Weights of a small transformer language model: 13 layers, 262M tokens.
Each number is 128 + 24 x the weight over its row's rms, rounded and kept within 0 to 255. Layers, rows and columns count from 0. Numbers have three digits each. The size before them is the row's rms in percent of the matrix's.

# down: layer 10 MLP down (transposed), 640x320, rms 0.0765, rows 598-603, columns 0-159
# gate: layer 10 MLP gate, 640x320, rms 0.0751, rows 599-604, columns 0-159
# up: layer 10 MLP up, 640x320, rms 0.0803, rows 599-603, columns 0-159
down598 101:150181131116124167100161132119136127107092142125107089147131126143166125161132107139127083095144127172131105132157110114104157164117090136143095118147133124146133099096121142149128107131145084126133122113125133112157139125144083095122102135147163101119140160093155139072096126119133177107138157133146112107124139133088117178101101170122144125102126113123101169153129136170158109145112097115147102104073141081144160136145071112156097094145122143148154109102135105162114120122141130
gate599 098:092172122066132101143122104133145125068121114153137152116125124179111088161121130082099162107128156114187140099148132077151160090138076126135149121136114108145112152117148109099155124135149105151129149136136133140100137127139114088124125094125114108130179089094118092103117115131133130141140138166151097142115123144120121143120107138166149144156109103130135096116123121125164153130154156134144119117143114122147148166127134132124133147122179133091140139104130150146124133143113105
up599 094:122074119094137155085113096101119156135134107117091128142176124116114146118171123134130097119122113090108062147158139161137121121107129112111101148142149142112172133148103118157142115098155148112145082151166082123136153150133106150096151149144108122148080133189147186097114076158125139119109115124128145108155129164115158091142105144140114133114146137153124164105143157134158132136103149131151082137126123124108181120088099162108098109161163109156116121140123142110115105128126150
down599 090:140102148091120118159105125115131133106177066140136116134141134123122103132155122135140118144130113102137089124131127133121111098146119132134131168101117114141126125155183128165164108107124141158140110165182118161108085089115079143141095140133116087116169111166132126119177150139089109112131123193166110113141105117104161090109142083124107106105149114150129112105120148150105142106097157100139121162144128140146099176140144065130122082079103161121107136122130164157135129109157127
gate600 100:148108121110102126105124119138129135152147125139131160141138146153141167095149125157122137117088149123113158104171107141122143136121110143154142134152088114126144138127118158150135126107139127084099094101113145147170123172133087138117138136107143130115112150153122113121141066089153124100129137097142114182127131139099141129136127127107127131161119145131110165141086072115127063122114145110150107153169138090099160129133146136153129117125130158124087168160150113114134108140100109
up600 097:120153112114079082110122141108139108139147176130130146120113101167132099135093072131160146120122173157148135140123124097102128097134132113109153100112147095113152107140125109152165124150110119100147110118165163110141138126158118118166096137111086111130144108105072098115192121137103107183131153118078129154145138191133096090154156140097055089121132133118109127146125172151129121103124102119150127166147114121121098090115124153128150134091113143157134137131135091130084117138116147
down600 102:114129158116097129108127081113095138109126124108125127143124146123125111128168145152164131154114173134135060111132120146102167148139134143117125085164173120123119158120131150146134137081126122154130086128127156195116137163185122175145097159137142133151154150105147151098162152139117090092141130120102080092124115150129159128142098113141136139105147149150116149121123132160155177110100137100118084144173114114123114107131117141117140122156156151160109086169160088152115133120096141
gate601 098:113120136125145110085162107125127146137172097113155101153160111133121144136139077133136144140144104136142131149140143118133136117108128081118109111103130131097140124145107157141138160093101159120179105162147119122127124150151108102122122124091122106140154110100149099146114144112096110123165085102124120102147138158131146106135085142111066197150153133153139155111122097142112118134091109118147122113145113161134097124110144117148162142130144179114147162114130141146180109117149098
up601 093:164146103127102130078136122141159144124093146091146158144131085097144129115161114162105124143115141134084141092090129105116115103105127138121133127142091096134152164142162121112138116136145153124135160126161152125135155125140125123138135061137117146155086095085166181164147158172133173165119057148094150157138078136091135175153089127112160144171126153094145106102149150132112142151167121150137094150138104117098117152149097128095141099102101139155144087075102159103091125139123074
down601 099:113146178106148123122060106120131152111125129092105123148132141114128106116127138151105123142131133116114120169113127136143123138140153130111151098099103131111120114118148159172153124110124151127144151158141122128084097199120145161110088111116171150098129093108087065111115109108098122163158124140130152138151089101155160166108136094146137122085118141118080101130101152175135098115172111137151113133114128119121100092121105133127107127161118156147125090150107069108118127118137089
gate602 103:109147125110095118146131148145095178136114147110147102132095159186094169111144110128095148103163134130152100149119119090147116146109093134142100150173147077124141131110145123162076125109132089100118115153134080094118115115126112134127138130115118123142093112074119123135116146117164146154091121120124157092171136085116094104124144138121118166145181133105159089081118125157093140154070100122101137115161145184123104136090122128131130104128149123164133101172106130135121135123137130
up602 099:155122154107116110133104140132104121127118097094108180089133119163103147128137135143120161095144076105112120141158130120124110125111130111163107130140106110179073143110172122127114112100104124121124136082092160156125135105135137128142102123087161111111145118138142155121127165152094154145129148111093122156148165120112094125154126134164120114094102151144120151087119126120105176145099130114112122139118112155119156127171113102133121144130173138154107124137114176158148176076135118
down602 098:129181118144091110130140115150114087145159129083102085120104128094134152110180156112128131107087162149106127126114103126107107134103141145137108116113117152155129137143128138153170155120147111135178107128137148112123126115136127115125121145149133208158100114103112080136143092141153156130094095148174127118107113134112128161115119131119138122175178144090114108123174145147112124139097103148091105108137085139152154138145108121115095115182159128130095136165100131138114146121116162
gate603 102:142140144139088142119105115147158096100195163150116162127147102142139124168086119109139121144142124123146112119108098163117099117121178090122119150149114128141113116126168141128135150150097099099118145138148127162101146094071127111121091107113109103173125115081160130125158134143128142142106058116091150118118127115135105100151128118112133100167124123109100135146101125117114116092154147125141153096149147112100129161129158128155116112120176145117116093123108146114144163142083123
up603 097:156130109128164137106115124113144183132115128154111117144153125172129151122097129127134173135128146133134137141161118139102114112138128105142146110106130145162152115101143125149127144152115130145118148148197177117151131165156169126139106140107121124148140151111099131153120092138098161129096132119151131127104139165133151151118106139125129107135132135129143153104125120137129149127166132116127122120128110112141130131147097106132111111157100105124185140087125095126133137111098085
down603 102:158134128107137136108129102120147135145155152165218145128132169155138196144135128126102115151100149140129168138121139174138125199124128152160142110076113128138123137070141155149152103136128146097163120143099146104102108159098140100097126133170129140113122135162107129118095124123119089141143141116156153172107161150102129192127111160083088157155163127100137097129126064128113163101113128109136131134137104147122143180141138148100119127130138132118111081138115166092092155139178166
gate604 104:114115172121167084201123112132142155134096148145093113129137122120131180137111107124153102125135130159129106150127167141139141149156121170109102129137145106167141122141164143140105118126137097138118123164129099114100117132101147141159099142141120123108143155115142133140119144115118094106113119118120125166103156163089109166123136117156149106081128113105154103123130113106119145137105147109113110124139160114125176085108105142188139098126146121122153107114086108087153101128112138